config = dict(
    n_kv_head=6,
    d_mlp=1024,
    activation='squared_relu',
    positions='rope',
    qk_norm=True,
    lr_head=0.00549,
    schedule='wsd',
    decay_fraction=1.0,
    dataset='wikipedia_en',
)
Each number is 500 + 50 x the weight over its row's rms, rounded and kept within 0 to 999. Layers, rows and columns count from 0. Numbers have three digits each. The size before them is the row's rms in percent of the matrix's.

# layer 2 MLP down (transposed), 1024x256, rms 0.0161, rows 882-909, columns 0-255
100:448439524476553463488559441498535540537529495490565425521535459428498550475534510562541524496439418527514566474432585475478462486474556443491500535442516513515448488547481508557537543519524525494460536500470445476513432526500535403466576451501522502427439444586519536489519427524466441536506499591588477460484378522555521608465500449599425519444465499501545440493510517463547520443544519518544476493517504488601494449467540594496525662567501524475473431629479474390460449514513550471377544560440452468521572488487575484569637457453578486538493404495525478479461470514478434452476482441491540387530509508445553566590414514503489507533469587524531396583538453422531528438409509534565503540568437522460513516653445545449506463574585496491483572512475475467550504543480531
102:597441459474386480432467566468559442563497570439448513467475555499549472438519542468406564438514512531557578600521464554444593534503514477543462472437492482480552405422453489475446471509518414550391516526591473524498486489577521486506428388521500465457452575491541477532557454477529564410488474478483458535495471499532500593555531448493386499527596513524443446530386480526528520475394456587497442492432508439499560420453467467449423470466435441497514559575492438505439520459557502424518449495548575417515452501474579570497467408486503525451536492462394475455448436430470596519504569525437440473477518515547480476528473549488455487471494388442540483452484456541446421519508434552518464570537574440479516476516449429373471488502460471506502521374543498493477450514462443
097:498539477471565458496560475536494481440525520554475454489531533572449576481442620535470506454399462480496572494492493530560557643500516485571471461558454487465531508524456485546617548537505513488501480504486581474534497438471543497543518520510524519558445406467492504424484483484462584429555541578621531543454574470519480502576468506464482500468516531357561570515486511476510469520583522443577472520429571509337634420496470474492498473536479479557458519500414457399531554472535460374425424496563499475575502509514501492479471492602566520549479471478583493402496483460530448475489533366519415570517501427475551542497523499477512481517534449430485486549499611487447483537465541418488522443507507589502423431514541483489545532541489444572517596481418520475358528498452486
090:493483469504509531482490449470524590413502485539485541518417578367406498410381529534468569648471488634502512487477487443553526492588554492512481592464535521521528577514539492550447514448474450467506538502466550575481470587533494430497492585536456440588535511546490491456562525541472487453569524581510550548465467441576520469485470420447500460434494505504420499536515449498498437503435458466472454445461531499463545461390516456495472467541512514510627450532561561483536535466538518576468497495472514557488408453503454454547534496569517518445562400381531519484497470503535570555480554512446447478528504569403513554501494391617546523483556621531476467467475537479410476544480519453482534444442490523544493495497515426444565452485444491406419481515408539371583462488475559
100:459423477542492528577501523498610480464477576549487461586462536508476521461447532458424528497480529481549469462502486456468541508464489486547473522485414491539519476563461490502535578588508494533491482571486461555515541541523556466475351491490366390598561554495497481529503579606549594516523540578451433510471462570547561557550494484506479505521491475480510495463599587519452486466445517494504556535406490334568509482572549479515478410525479487468533494560559487513534521514444473468584550524474510458524450405593614526450527593542476450572545468471452501444490500502486559520566555573492531602466506495506518559430497504517504613401508656458453439448553408535472458503513583426512581556469547509431538454484538448494492584496508482500428598460436488541515535570526515
097:449558469517574463494483529549591510479503468495478453481572541473393420523560535499549493441534484431479504547516523549408447527507456536546521540498511500437516480462516360431529535512451519549525525441513404453566484549543509528518507502509524454548498423481579487430535363529575538501460521424530515444444502516502363460510518461428505495510491526556331474482534522505458464519527486528561514553567580642499479501474479459409390493507515417523591491467575482466361545619542459573415492480482493532561491521490514486484538525410544545455597455461449423476529485616528444458490534348502467481543494469575534485493510471495574518383508559575504429514453505518417520520507466490499450607530528462502474477518493520477428478583501487441491494515527550396481470533561542
100:451490580424500478453492457477551549423468527519459516447463479560521489522455453431477464527461537640445494545526504477465552445408536514420443509446496409496513502550506553486530501424497423428527477440613497526492487508470451491477418535472451524590608437511426525579490480545594600526538505479522604520575467455413483404457548532469479515524442494517534534594508530520581480480497533512497533463521527566529490552567598479456532452550558486429547491496380533372544577519497449505424534525505510486496477396550449406453597500463407539439638545530504576551571501513501517543502525487539473499430498459599463502530472583520550405493444508486492572520529594396512465495479474522494421470519508441514476490509571439471417532518439507529454407447564505501480486449623511
098:455526408490562471508545457520580509603523532532454408470511432542549490472569510509465534438433571576527522437468468475496433451565515479504495518427473472491540522490481484549503504589555494456638509520516460472525510537593434483521537548473543421527458511535478564540469478488515504591471618515596397536496501535530450462508458513464477498530442575464366572443514463541426449473491521424553517454549397460497482470437479470530481513453480492460437480495521378509454408420506530562438497549483421552523491478449541463467583551562591478448516494471513490548497413512334519511468438503497530597487551558498567554560514485453436498442446557400583500512612539535448482430536398561467454571461467460588433544479584615516454516470417534462498482506512464491488483472573525
103:576359481523551445528582468516430520483538447631554486494447483492522464424512529363456591553528562482472520519502485521517495540465492538450560472534505513536486496434578466467508579509452535447517449489537525588484456469520539535538552454431532486431457430521482530495549543447450567576487521493577503546523485518535490490500520498495491468476581537507521470463445521469467560486516565486444424518583530484483559507405461556587501446507515473494559469572431561419474382530526516507434578574486623466453529495497441509435462446528500407429540485574576528459462494502531562576549434505570644487444564530502569442437536529484502429525381401561549485439504525409556508499488635526549519489477506590529478531479554549439506455488485561462635536517569544510464406462461459
101:516560555541465458491595479475477500612511489472541454454467446534619518487523456519525455545556521467498416529549462517559489495504499455399516537420462540470528426512455560450502514571531524505451589446588524446599492539441448530499494474442543543531488514513472475508644563472422531491574419574603461459550497582473481554415541474583499406479545565527686540483508605471515540484487497540492489506497518593467530476525453529493559421515530481487569467451547516382521520548444457536541466522457486430473443403500465556452557499482513380530595565503574523513514509522516435435500508508492478490440531444537439565496429382564558510488519475468539469444544484477524506509564452517459469496571501417505429431455426508474464457466559496539590338540523542480525497514456433
104:457492550483458485533459475432425524580509543484492509517401493549476471561475461473380552479528447529516545488505522405485520530485558465419583417467469501484521429370495542450499415504495512376462529445434522541529516544462465563460549548434446391507425522424452482496477503565471471568477530536469535471527524456498591534448470514661399540556515487574537461483490452571499505572518537577479465542611516519390573565538449578472528404483490482513483525546470512512512595515578538463521566499552425544427398561482454487518554522524521476587504481431455380539407526556450467537408565512440504471463533533424592483527467481451559526480527513535465574471452506471487521422535454557448536497523530417500481532470418491508564502375565455405455511443525544534484513531464482
102:489489432519525550524443538398583473508452524478527532489525531533463432492573578513527521459489456506529443543627549566483553493538452529507458473562441547491476510506413559441390553442490582475366488405478571514529540502469428433440501506460552478473477457516592420543513493477412533403413419469515515608504480468475548447420467553505520475490621555449483524462391538557566464539508500486522519551439575455489492471440345493525463460461533522591539566507469566433511505570506480583397475543544569438490423565577423486497587459468449475583555508511496540451498450503535513567516508579557499465485471518493435460547547496481521433478477515399497493553520543544419483481578512496390478429577473477501514472545465420529500546467508576438523497434553468603501521546494454
102:462448447430611514470439513467422641543466551471504455435501537439486470454495483546506477429494476483495519454600515577535480473549507527555496457543460547541601432480497493519519465444525524477508657452633519460353473501503561548471441508551418470585463512472537420479387502512467515528443502565572524600584507491520537495472510575478545442443534412448522513558474499566444475553598445533486470426534486537472453531511530540529441482521488474425495429456571563568510548494486600547395548467482519451462497430535440472438615447441521476558465537545556462580531457517524505469453478530507426465529472531425519533533556487508417535423531542444522506525452497479516502482463505524498510582514623436446503426509448516476550501505526451458529407563429470458605464535491394
107:532466548609543480500419467562536505503494450473509424523529644494544504422394545563480452493497528513520505576447523435415418554468480582513548577556555503478502561554625627488472476455498485504581481494477510483436578454528597461453558546507394414525574599473482509523509478590531566468485415513512526619515520531510518558496535555499513421474537550476487567434599509475464593574465524543583472462496459500505501576444495550531572463507450527510539470451516451503564479449484535529508474466494550519497582429436416534398440478500439478450522519450494445471452525493490503450470525515513505513552480505478421556467513555499520547525510447512496497506597502511627466559415578556508490465428546541522517513573615547528568491536485494591574504529538489445593425431379454
100:431462565446487540526572512468444431553465537505472479609496503481467546530410479530499506458501511564495518619497602551471542524481465513483505471531483507440413489479488397406525463544509513520524538502528502409523447515487562536603496474543533484519463411568557514504547595506584435465467586425453435440490467451450367379540479506533546523508586504527536542556526570516383400507492522545470554447456511544543381555569475469458538595558524482359621536545482507480421443555580482543441520603499547523522497535452499619501558505554468502503529544506549496496438585507495516467575554493494540486435552544437504587489437531517512527456579562427593562420522527463457461555496508507590503571513473532490466458475385532493522490531486437515526597502514497537456538470490483
090:510465595484524503509388480505509448595475554440487448515598548560457498462449502398546449452523564496502570518506476526525533503471479456620492527512514578492487427550469478504457478550463409458480492510530514570520458504638427475559487557608497441458521486517426468459503555530529503477474518477456537462510486620492466435557547514483498482479481561472391484603489451449447394427500420513394574588498535484463478434428493431529517539511563515492535482526379440479491521518517520534538532540494469546513568557568507455480560552584485429478562500476474551573495552514490461483491471523553441493485494489430471451489549527533451570384499574477506539467473584561415536519571514501539430604454525467430541621548451591418553473459608502532614476494451425483516553419587524
100:557431476478423428425549451509499492442543628574530485487516486474498589555429504489481573465468565464473496563448569451514391488511503578544491491584472503478410487486506516530481486577545506553532525512552420464572352401528530499469535470458528553567497481500431452552449480554455443604495505455554536538468524472556554495482549628513473472456426532541519510500484452554510585440452569419515484557496522490518411565504511460502559445488483424515443555439526520467527373486462607564507535542577449420508602514550489511483432370466430534382476519503528463451395557510458558455495526531476485360491473478470429566527538499429447468541496505546478405488511439540456553467555480449374526531528480484464506462497411526465539487509474537468471466451472441486596526510454515
100:523539486532504566453490571594559522570462554527512475470519540395513526582491566467478560588443485452477533545546517490453520470388541524501529496569478439551537453577510495403395488557433534472491559591570443421501482521474472512420556444483473444489479533484596524453483446506426547544473317495423471518434451523525522506510518544450414447497477524483546515388596547491481441544476446492482404552488469449536460427476502439491417480541532563547489500492615614478485522552517366540484439529424492520523526492544527456451520580483560492440526459504538431496575467362504537537462525487467507576489396530456505561424558529490536591482508536514600509537550489552492542432485471498513535571544523559560487502511481546518576429503512524599477541479505531462461557504515369
103:491550576474482539402444483499533532513509546445553414509549518382536504485489462499520603465545478521547521521486575521533412538489454508449579517507529433499463450407532516511502597558458486528456523520477546530472489526663486467568461513505513518477515594467445562554457568547562452555409521503490587636505453450526501470508458462496446464474540485424549459478566406536439479476462521536466477601480543501596520394447434481607434551556510498557446436591546526470481506571512521352538460494523511483485418450539492471493464494406452470486449491526550537539440466548558514425539452492452540595565503472497400466465485493422520515490555440553560366491383526470498544428456428532508446441512580491555492443502603524518427446531517502447420536535481539489485463462466554
107:464542409560490470551467448557497598553487558467502492505511512527532556442525478555517558545557626534525481507533399602457515465467533485437625533551501481495548430489417497528526500551466548536481525466447544547418493484499535470505510582514490489450433558528489607519510440553522492533497441478517449527418453449440394487444584526476508614511510445541546494427491592564577467473560485512466511454442568412466512553486466496466463474481425548392527448513458577428580531429442540534468521517561560437456535614441394520459549506583536570504501505562498564457477485512525569500543459434466534488465522485402560561504479510447448397450534512453440507433406460454440516476452533503666486502511563550458504504464525534652480471525534481515508497487435428511485567556574529
098:502400511527528550431511489416472508464456597589476550451594545516434458516468464504512448433479458482543489573535524563530465569518532571442448499486482501416480434478440563541507553527548398535522422529535477545569495623500487360549525358450565557575510511421606561512535473557496494536550471551452442552444484522572481561526499512489535519453500541494435431602531567414445536568577499534447567454438488623472458481595512464564517464549439470533514517492514548444504464550432530504529528541438497439502420578467461512443520406465468448405474501555503449462537561480514494602536447561459595466552507552492416509497528417443491375517443533406574509477512488484560499489529517511417509545501522558494459482472446536531536478517515520517505366448509480514555534469449487
107:500435534525587598425491505510516467600555521504515497557473571537533456488484505456532504442582444521454577526483451480561444419573425424485461536408492495411562477458452482535577531550462545479484555448404569577468472530530497526487544423503518521595520408462507478539415395566511519500505447463552533533580478449592516568497518484537481450480453508537503554512530432457502524488448548457507559452455421533463442505475494501607501443484508376420507425526515525457572443534464420545538482542521443496470461486477490574508527474499497547467456458459575530506535534465446505519399536412515531491540551414453349570544526579453520488525566397548551547522476500464498499505401532480660556614443567476510529456592471498540566469601498482484558468473434495524470438483432443
100:539463587554395543492527509481472565533503566432517529548513522567483627548536517453509612457477516492499530529533578603512532533490501471445549545521515462498434610404483477473470528534608480505483483511541551422491370429422521570464581543515519491485596546450412604543566520567489500494549510513472572477501435453495505521451582528456423566375476506514433596533645475485624540540433575485529561516533411514498472494476484601555508531456577437485539526599503513496443482490542579480460442491578532535490474515450501526527468472501466435481453460521496544415536527461473550587562482491526518508510525555629465571536522533542445478437504528561491446490501447508501445546512543468626489452522566587525495597478466514477426521402501505508471538523535446532587493521496505
101:412392531408519510448475590441560471472535446488532559503531572520537512455531546493542475497508502568492502397423558472425514522606346568491522524472533514457497533551467443472482503586563517585417535516491537519553534504544514586517523407463505471469458508533499457556541469509554510528521437517483547394576546533521497566546515417509593514420492543502471417516508460460548442551468504461550483459414603505483411510474508440466503476523547434386420596501405512519502447576455486472524588421492457458511414414442539565526613494430454522558483451483515448501426502548517492449499427501593476513519442494481468566519461524529459431468429594498491483576492573498499368512561550494506403530590536504529576536450377538510510449538515440458504455556493494508478521566482464
102:438448506551527563406457524604541430524476457537499518428385466484459436495487513432519480487493499442544497535557577661448565548490518545486441546489441568528508547453523504478496616497505528525499545546545576511469520368530495509490457534530490508443586583495569499464646515531494438458513539410505559519509540476492476592456418559531489522466478460487504545527509471502482481474453506373519412459479511538516461455481506439500510548525539581442480493387561539512497441553505458516449608465528554562553452461479535396535511501483542493475454519548365541627518564541514605619497559556416478484521494542512446544584457438566513484482553515510490397462588469488498501548576503463451521552483464334492582479471532518506517419436498479482532488560500483453490473506548513
103:476458451526581515519527453542493525500512422437533458498424540483469501463576515482445587431440533487509538510542473424523523523550496488525513450485479461563463540541529495471514497537527444421557458472474406396464510433449522427566620516599477463456535545482552428563446574499593527484567544530486393504557523523474460447496602604488475496537454497489503461582597532482504486542536555482650534454592566477535432458514444587489455541498504523480478477509524374543616484462457502461432584516531458483531497548506447449462525545554543381454484534551531522497419479572476441482522564561541436512517555504510463568506520543437501438610499445479588532508541433493452465480456603465566573614597517532542569417509520502429493458492511519565498565481397388534494532449492501
108:501517572547441591514459493489523367475447525445527518504506602463528537547451547462458494509516459549525506470421438466532455449509639518575487451550530496428404564552498429486421538529560491509497504563586511500472486449573561497563415549464507556464586520493535471378567533442535408551467532517552535452557504543530436651518503547518502438426478457575526470549488550569483474534452467523435465460500442500465429553660569449465442493541412529526496536447507506504502512545384517505570509491429396495480477562461572492519448461555526557502586438564484522470489478429428544502459521478432519523596552572466518572580516455433468548461448468618529531466459466470574591522409486530509519485545485531427428510490509549470509500472562594508564510479554491473508448437480499
099:530551513527505382527455490509530525384524502589535494505419545486447452395523505488505530449556475526469506441408397499535532485441499554544484526526566440500444547512513466523467509570508453413552518544472530526503482534445548479489593496514565618504555587497482453499443439496543451589445497456521538491499548473580578541500461538442482457541524493479552509466448512611466408618511454399423503497545552468561571451489614482513559484489467495490431586444544468554448523533530532499497567488475487485454459454415539409468497527486530538426496460578435487538408576515529466480559501494523428475574535511511413479595499515487511619456473469482487513526534472456470389516576473580536466447579430468490417486451429540536518529655541502418505461464393596562499582516477439
# layer 2 MLP up, 1024x256, rms 0.0707, rows 883-909, columns 0-255
095:508532403516528501504472513498546483582462471525504443549488488484433431515555567476520534550546449405545573522533463512519401456394457518467510494384509525541568498490596515534358523453417510615558501400578509423506512463522537582426517527484488480370497577408547401534418553617593494491491476458457492437570559460470502506543502603569475463496515542503531516499597441545540538464430489464565587520519486544524465521441516549605505436505514427576461501423444527580478542456496448465477433498438504507459490437517458466495616586493500448501429487484485476497493528462543452624510457506503449544439464400476514445480525427562599503427458437490530538479473469463486539563509538592510474438545517491530461423451511516540542516503463546509435496481517540555600508467574473
093:559545476575457480457494510563495424436545477465485479540414547524491523478479530551502546432444419343589531507514475536450538473483538461611511506572528486400577509447514476663472491417567590473579465503508519427543511542475587518452519491408516447504534476547439522508501541462476405476545514412520459569461491553539513461533491420653537463572473511511508486524476609530513518506509556570498526504515513539423487511424442541574628550462596513511487526486508511580575570450375560468520484485533473533468537461404479422457482510468511485517395569445494485438463467504531540447413472385505507489446546459451498439510536450668503473560468533531499415566449565454518453572528511480547467578477511479462485453569516509511454504512562489419532487484516527487468471498510508
088:548489444508503506433505494473505503484480518505416570426480561522474516488487504481436586543499531490511492424491447441578520475483544545496559483538524528453476536546541503520486536439517369429404486515522535525458482491583454504440559493538521520501532479551468497501473508487638416573503444476540430511564491485541423551456469462532489511495542589534459486559524460470582493480501584468538570472501537465503475564559534383376414584463456515559610510584483501496510579403625568449466459422510561446499557544460517465566465409475464485500482500425476481501566589527504473580408483454358524479457430493463463435527487407558491505586422483455534477523439593555448478484476534458488554426517421617503407472466574451487488578450554471496482516426481546475434438541375520
105:524519467474404496461494495557466526469472462468538541518558441597515549629484541492532479428520516468422519555569536476443518531510417372416489542515499507539530545509522469566485556497564406502439566438461498505484468417523568390487467524506436485551470425525447411427512438551518471438516441366499552482515530567508493497496466537534577483486507540549496453479442454514595430547523483557570410463442495499578452483484431458408521521528539541441508479519582501533457442461604527508585518578485506464538569495473453454566468479525558602524604547513539515516565440500553492558537462531451572482460539619505434505496546516502549452550431447491448570527525487513475482525456485523444504501437396511440606517653451538483429576473527489553517421511472500561501372441502410
100:471596513429553378536511613598570591367471471475479518506535532522373501546522560562519478444503511474451399492518535496497522496466539491570510506431513502462535445522484430539618502485519559589521518495504439442492431539471501466453480478471434536520518438503491528494545539464511510481448536499523499434511493508587558546497517490497555406527547494537469431537570491533439494452509538485571563515527540555440443587530484498472491638485562389479550513455552514557461447513522421554477535533553603443455572437463407532550507570575507552495554528474432585481481409557423480530512483326490485461550482443603493557565517497492534454442517573507520566569394496548492530452500518526519510530631427577440448483447479536511416508542423530505494533565498573505509487438513511
092:570494486502509482438535593457587422501461416524495498528470497540512510496496604525599523467489493560494451572416492494511474446533516504531581550508509516546533526516503536506586487503537562510486426457498559452470455504465550524499521387390549489442573557547409488520460476463445455536475625423371528485456511548520468499615513518427530478507495433580468474452472542492580554546477527523529413513478506457561581528436469507487582580546491565514466519396449511447529502507424514510495512574444469421497463492495425419524475369453449505571554469469498441507505413584504593416462539474401481542549462487419572458493595574417541593485607494469442491506549465473424463521524531457469435593513506478508462424460365527539472466550513533493441522544467437524458573474491423
102:455518457468492527534426511425514529428379471459493512464573489619474584532524551494504560510465423568522477477525469541486525479541549490464436521547474435515403512470491564446493580515537534456547532496512630523569448477497472500471508587560456511480412483489601457551491471421597530492543468458439448508510524453543524522570421437532489505445445481514395552504460517416536436519568493540450612623434495507515478566469539364464561433555542441432472520490488502521570550516465398552467528501522458410485508489523443487556487459601528619467498514568515521489470492380483548450530477486407535508523425446531537327582485460505508522500482517478542469525490527546526585523436536494395460516499505500518442444567397510483412545572595561480472451487436534509540488523500472
103:512503504524544566513495510524494516455506498511388405573587484555582403584570554508481483571391485517452483534463465427450546575473539459509452462534542492638455576473565493414527530502471504530615526517531496439535528615512492423426562390523550526506473540486507435491546514489537479456507448473529501525513494477478558404506549506550486514497509539516436546499397521548543487522463486461495549457529474464504468448516543541539527511524535509446591478527535497595425474436492464456459547480543452560511410369539498519499479475351548511434521581400568473467509481532487516433564544507503391548505523491428485518581470520472456530557462473439531505448574571452467544532438510464488545501531468520416507428465568608575534535554352410489495526511433432414440538510600455
096:484470460474508554469471387418592376505584496446536482467523512556442487587553595552444499545479540569417535393507509485520544538571565466553536567523490535553491446476542441481543505518454506521483499485453515374470492444491484436425528492597487506523596396422563493526528521493480435531506442466542509509410500562493515448556590517430515593504540485509460525536475365472563469572522447539437502550451549424506448518547479452406514561492535518461509579499434520513477442543495573439543508453430472525503499558486370438495458435489381551490412521476388429502553491457567520528533502452519485426471451463490488490506506583454490505594484567467485384585532491562445535493576482536561499509499566583563459528606547458500582504515463479514446542575513468534502494466574454
099:489453413485538448565580465545518559490471499488534480511492479529472341452399508444498503520464472574514487412569441491529473533514553457460482600546562518555496405537552418570417478476533448488592528513505495421518547499474445498565427488469479587492476543455499524535570516393564437423504533496450489511533473416484495534498455469484546497537433525594603491401414471438537544505460472576509497501475558525433482420481503515553452456457480439410452505493533583490414504560510475517394478550564494578469525523536468489599664550458558468485508567503533531489421512516416487436533554469549580555508469592455480540537489561388507523485406450516519554505510462445491472551445521631587513519545477523457516502483489455530405535458484477571494533355476499424498507514517514
103:481493511472458464490542453550487582458399460538486466453413433401526544454490479468538509513603460452481434462441487492544482459473490471616566481440458447587494602494516454636498450548516471514472481478526483459422452486579512534524419492510369545529577491351409516517542487441503608478504428448385422483525462465579532415480481540482479451519405433563456524525602553454388547491497415448480524408533512525472501437491535498449590486593483441572527486421520483527517545463473439490557511481423485524445598521550548546505514574496531447527467585542508430536484492526509588468503585489476461461507519529474507471486501484601529484480526479515581483473530424413542542497370516550469473487502506485436517458431462523416438425469454474568524485551561449516547475553505528
107:491542513542432609543517459521503443407483456441551540516485521542560567516486444492554528457479549540465584552571518491442508494475550481447509597525534581542568506456521467434602510631461553539510483462420460479556529508521463561515470512504464516469458481499453409446512542511466504429465570413449457521509480507561569484557425509526526593488532484511542455455538414492497463519471560604542550503500390541453537472423558562425496469455481545469408500511542465577534434445551526479481434509476494465517408474444531543511459529501481561485604513483498475435450506523578493499494487425512428512572503464543440512575430473537611514575547485476452485585569438595567482511425513475456487457502503554544398583686493484539439614497462588453504545596587546582499521504437508
102:658538495352446643485521500519519480525537552526461481516409411552473490573558504503532554575485481522402412507464532483521530525546555464509600425546550457537555439489449450456468536519515422461457481564495438441514441603455528459509543453548493524429544420519528529449421410414480493530512484508449436437509568461469565455509460507539572523450435508487516470515478443548510484467438408548545506532500397363478503460497512384439510597532543516449462485501457469470365537427494489451539460440489581506433447496471536428564590373486522486531544572446491513513466540468476470475551449477494488469575511567608498486561491547466530487543517475417506466492554570492437476567550489492582545529535435492485470477411533547522532507507438462387457486493491455493522529510513440
095:508539544493440495554419485431481465506487450577486459559487402452538501475489478505459505519446529560468484543420550373449486535497452429550474401452495542445583601491451549456443557491537466554537490427419480492522498574415514477504568458523437501348478426545488499642516543534546465469517481439553491454508397458545500466494578454573453511515465390481538454464500568427564489498588428545478584576479608467388450551427433536568562476402509490537477491502434483569521410468446419479470567486453556524483528556399521525461483525475564553584536459545469512532505504521492500505519547411484480535503513460499477456593545469501549540553511538472466548605424457488584465538557489524498534473463436552516446496562479454442535553564407566557509478470466461399475548533484520
091:561402489520477455596527545532519524498519400528438507482527623522480568493467566389583516333459497565469561517429535496578522497526449471633475534548557494584502508556480544428524515465505491480461420479573450524524547479495407452436437606491496483499476594454446555496529447443492489514460490526481478440509445493420549432502498429475486537492580559580514398488480487420427501487420508451524506594474498502533473414454476470482475491430484492523560430513432523445498495459405508472516602528518493422407502479470465466513451477484548515529579442432438569535489507502499424405531421547590569469451529505527421459568446549493398501556572493488576431522548562453479423481561462537456453535478446583468496476564439458470564558491511514503526487581557472450476581481558536
105:565531509495581517537548489366501576598445374549428523622547481415402340539481463447566515476534516462563536535432506541522550493553481582517499579594505480491553377512534511420575546497480579435468474466540605435546467454458510494390501445557549492458551567440632560531544440496423464489478468604562522507498497542488519419484495470514541456439439488485492480441580506549533554529492530551548503469481427482422541451459545505510534456536411559493501488509560478449507599507510564497505539522478497485460485495494516533469550560455569473567539457440456549461500551477503537410476425508582483485500518457470465563626523503467504517479500476421494557588529536465467455495499450533436558422462493594471572526479496463522488586520469481537499478442435507605553446528459518
103:561455518585619466547446508480555567396515388639479473541562523447496525432479477420600518520563467426527540495484560559437486425442465526512520469506452461532515406469369442519513499496478589457433500489514453408392519466399549482461528553450472461476508514517518491523556495456419502439441550508457497463523446519585459466499627503429483455590423552444475513473561454493500503514480452406493488518429436487465366467465511575444519505566501467509461500547546440475546494504541556442516460566496486519462540500530496452594458566484567562506516622427432482501514532467491464576442531510615548513379500591522473506513602541494594429503527483485490531508530490577469444418517524482525530459509533526426525592510457414564556513542500506477475445502473497473556446455448499
102:537563502531527557561594451599498495477485470441477461444578600499495430581503516490526566481517463591515428509518500514514673488522460496473415443511564514439494494423415412541517503410535454634483494534471429479613505439508503482471510462481547601481509528471518586397536573509529536413544497484508448556540488476484584543487445471499505501609469574427485507438454422386475429506529540471510417494538500450503451599504520564525524416514442475544536532430539483511495551516443477446529586509458476518538520581488546511458488493469473495578408567541423491543536495575441524498558497443452522498471443410575518558458394461591440508511430419562469497440505453495543487472489508544641544525538452545455539545515500474499485593512479523471563570556571504547515460488484575
106:599462530495512411523548552560568436471598450552498551559568508506532520553524518564517487521506491488521491416457492529609520486451524472414450527433450512458549510455530523543444542566504431460527461459558601407395484442503512485509569405582524481508404497513433510468546479494467499465503466474335449492573578482517531504511477549518472507473506607535558573504434437493519462497583445403509538541519382480450522510540479466589435504490408504502369486429450526480488518578453499490638510406468524508522506500549448573560533533561510517465424544498526564461540469588520460539576557519458455510475419482452536509598461462575617521483474535480492552521519494472465580536534395454416514419447448437532460381482496484538485490471542537545469417482465503469515527453554465
098:548464464507546518409499555465512472480469452510517441441515561508494568469443390518507445588566463511453515568543526446481538433481550493460481525420490504441573507553465450607484622487486466524469525502452446576469533550514487504554498458501402543394448436535388460501504516498439464529454464421462541494508504428484567555486482545493510529542475503488548507520510568564610477452495547507439473477457419486497494514520485566377547512484557513583472484522543430505426555507598440486346438457408552512480464438458462428547398525413490640443453462474525441449410534561491436567485426507359462574555493469546445478504470484437549470494587420483468520458460450602581488536523533508500536460553540533460438574549528537458546478562445529503522499489448552474535464433555563
099:480507519466530502506568524525526448480500525473447536479482520412476519479503505585401560484435505480489413589448499478466475533532519473563531458461565501381476593509438462408448548481588552439463461492469440534455568483466540406438486567521582588455548566567499578511495524457516500440523438511569565568463517512542508533525454491540543461491496552590478510544543493465449419518493505607465472512438507503493481487542568442458469560522525520527549442444495518604410528558558431491563525493478592437516516462530456438484540466572381510571505503516404497426547504506514482506444557512543562547463547505533583474514523535452534591515465496441519455575495525545461551514608353526349588517552511542559546552415436555539461516521488561397403596486539493422506431417539537
101:460484518459517432513413475464585517543472501458449418490568480444469449461553410512503501561461528452517392423525491499462439468636430460472508473576590461467471517602437480581448514510456522518468494554526506538420533581541556550594500464558545516487457530454461493574492510452466491515561608570441430533400555501514635554476552499485590476496512549468484444492405512607438501438509628433564612488505448529401431466579523538534451445434517538494527503481367460543517483540500491469469510486433491432422555482478521417518510511537500460487376575562543542464491534389532438465512498517424578392537477475499490378485470493533532490467555541528471542503553416585523550498477433460514472479533474481566472483488546486516478506482458561501509496485527516522543446588465460
102:448611541538418577426421475544539484476530481482522574584481549521531492417460622496505462531433488492556483490431485482491471528511487505418642467511577500430498527467525460489453525498481482494570495571562552440535499467488455473531435474604534523553494389529490433482621468466518578470466511513564370493527492535573479454506556534539485570511501450544535609470487417537426558422453500549468592426582386427573445536559560527581448523509534510473526522533461394524593468549593548474463440530486478461438503538463466441415498533466539504449539521502503454475458436469504477449528539505477551524450483520515523470454430475503472558492475565529499596500521464521621486479445463472548449494529550634545515478567504380482415436505490542579513517469487576560485412553474484
097:522549529443637440480525554451515554593473467460567608480466398495479470476448450438548529491573455544529501442490510557532522484573599584554424471569429407468553426424552529503506485600597534541533435462623486395401593488529553565487506533446499527500511550492424488563507557412561466547555462523549532465497505498573435461561471533517483469421513555417497471543497409521535423524410433446561480432505479478485443555507513463593414468473561543511505514486550540502595516474449492482572464434518521481434490441462527502500477543546484510556461554450452402473446416509547517545522468538540465488410418566487524548519519570509496505459512439551552414532510484460532522495560501540579540574430515441460514523437488559470485506460532561547499377461542601540467515551478465
104:485523557521491547526455498462495517388483547512597517557531479464496479527564454446489474540492533511524457582566472505572459570532478502483513487459514433499467479527405581551487480529597554539476495492471463548514520482470501469493489508483525435529575465526397508634503507483447547500475442540510452421452510522553533458671455439423451496481598488563499521407513540475551390621492505478556488525407491555500519527530462510517571476381485589586450520533516552456529484462465448447544461483507487521431601482488540498561509506377555681498501476503521594443468508487553417576516514405525474451436517556547408411470578479548591381563497427484447593498515474422483455490470568446520490516464488466538485472568551420554473470526490535476508418596508505528489532542526508
106:487462484557537580415514513443531497560495457463471492536561512492492499548461465542460525423473545564553400405537484475555387438529468485500559519508535486599607456541497408463470584470376535405494499441456529475525573536444505451452576520449460552471475549588468542523432411482561453463522477497486541496437532534501422500468531523534470580515478513453476528506555486377575487475545517551453505466509458442523548494497478380467525609536489519503578507483453480495459567453572522471540583511582539623507497466482488464548424367418469497550485472477534419506440473455509487530477586489432522445500530516487509446425492392474480574515428430382508522474556514564482512450477542585494563419499547407554531569567499465592534495526421471575508536541442562530400479489539563
100:592648506505629511588562497456402422455555498506468473525557555480519542434507436552552480452489484548456505516495457520480454508508517609467425464472487445518539462513467516467547486487458416559473559457557560545466487508539520519429498519538522473464455491528522515517476551372516527449561638641524459474479473440547560564511465483473450527484519517505558519444489474540511495425541508576355426533489521513552443466503548562589523486512501553534390452523469440529485493426471448478489557550486441501571503485457525553599475505437586464469527529489588474421421477444537607523507450482525521474543498409568500534509450433498456467452474496449491550490476555529524519427497577536463483511554485440521569440500452521570452612423437397582595444540463486450465561586577443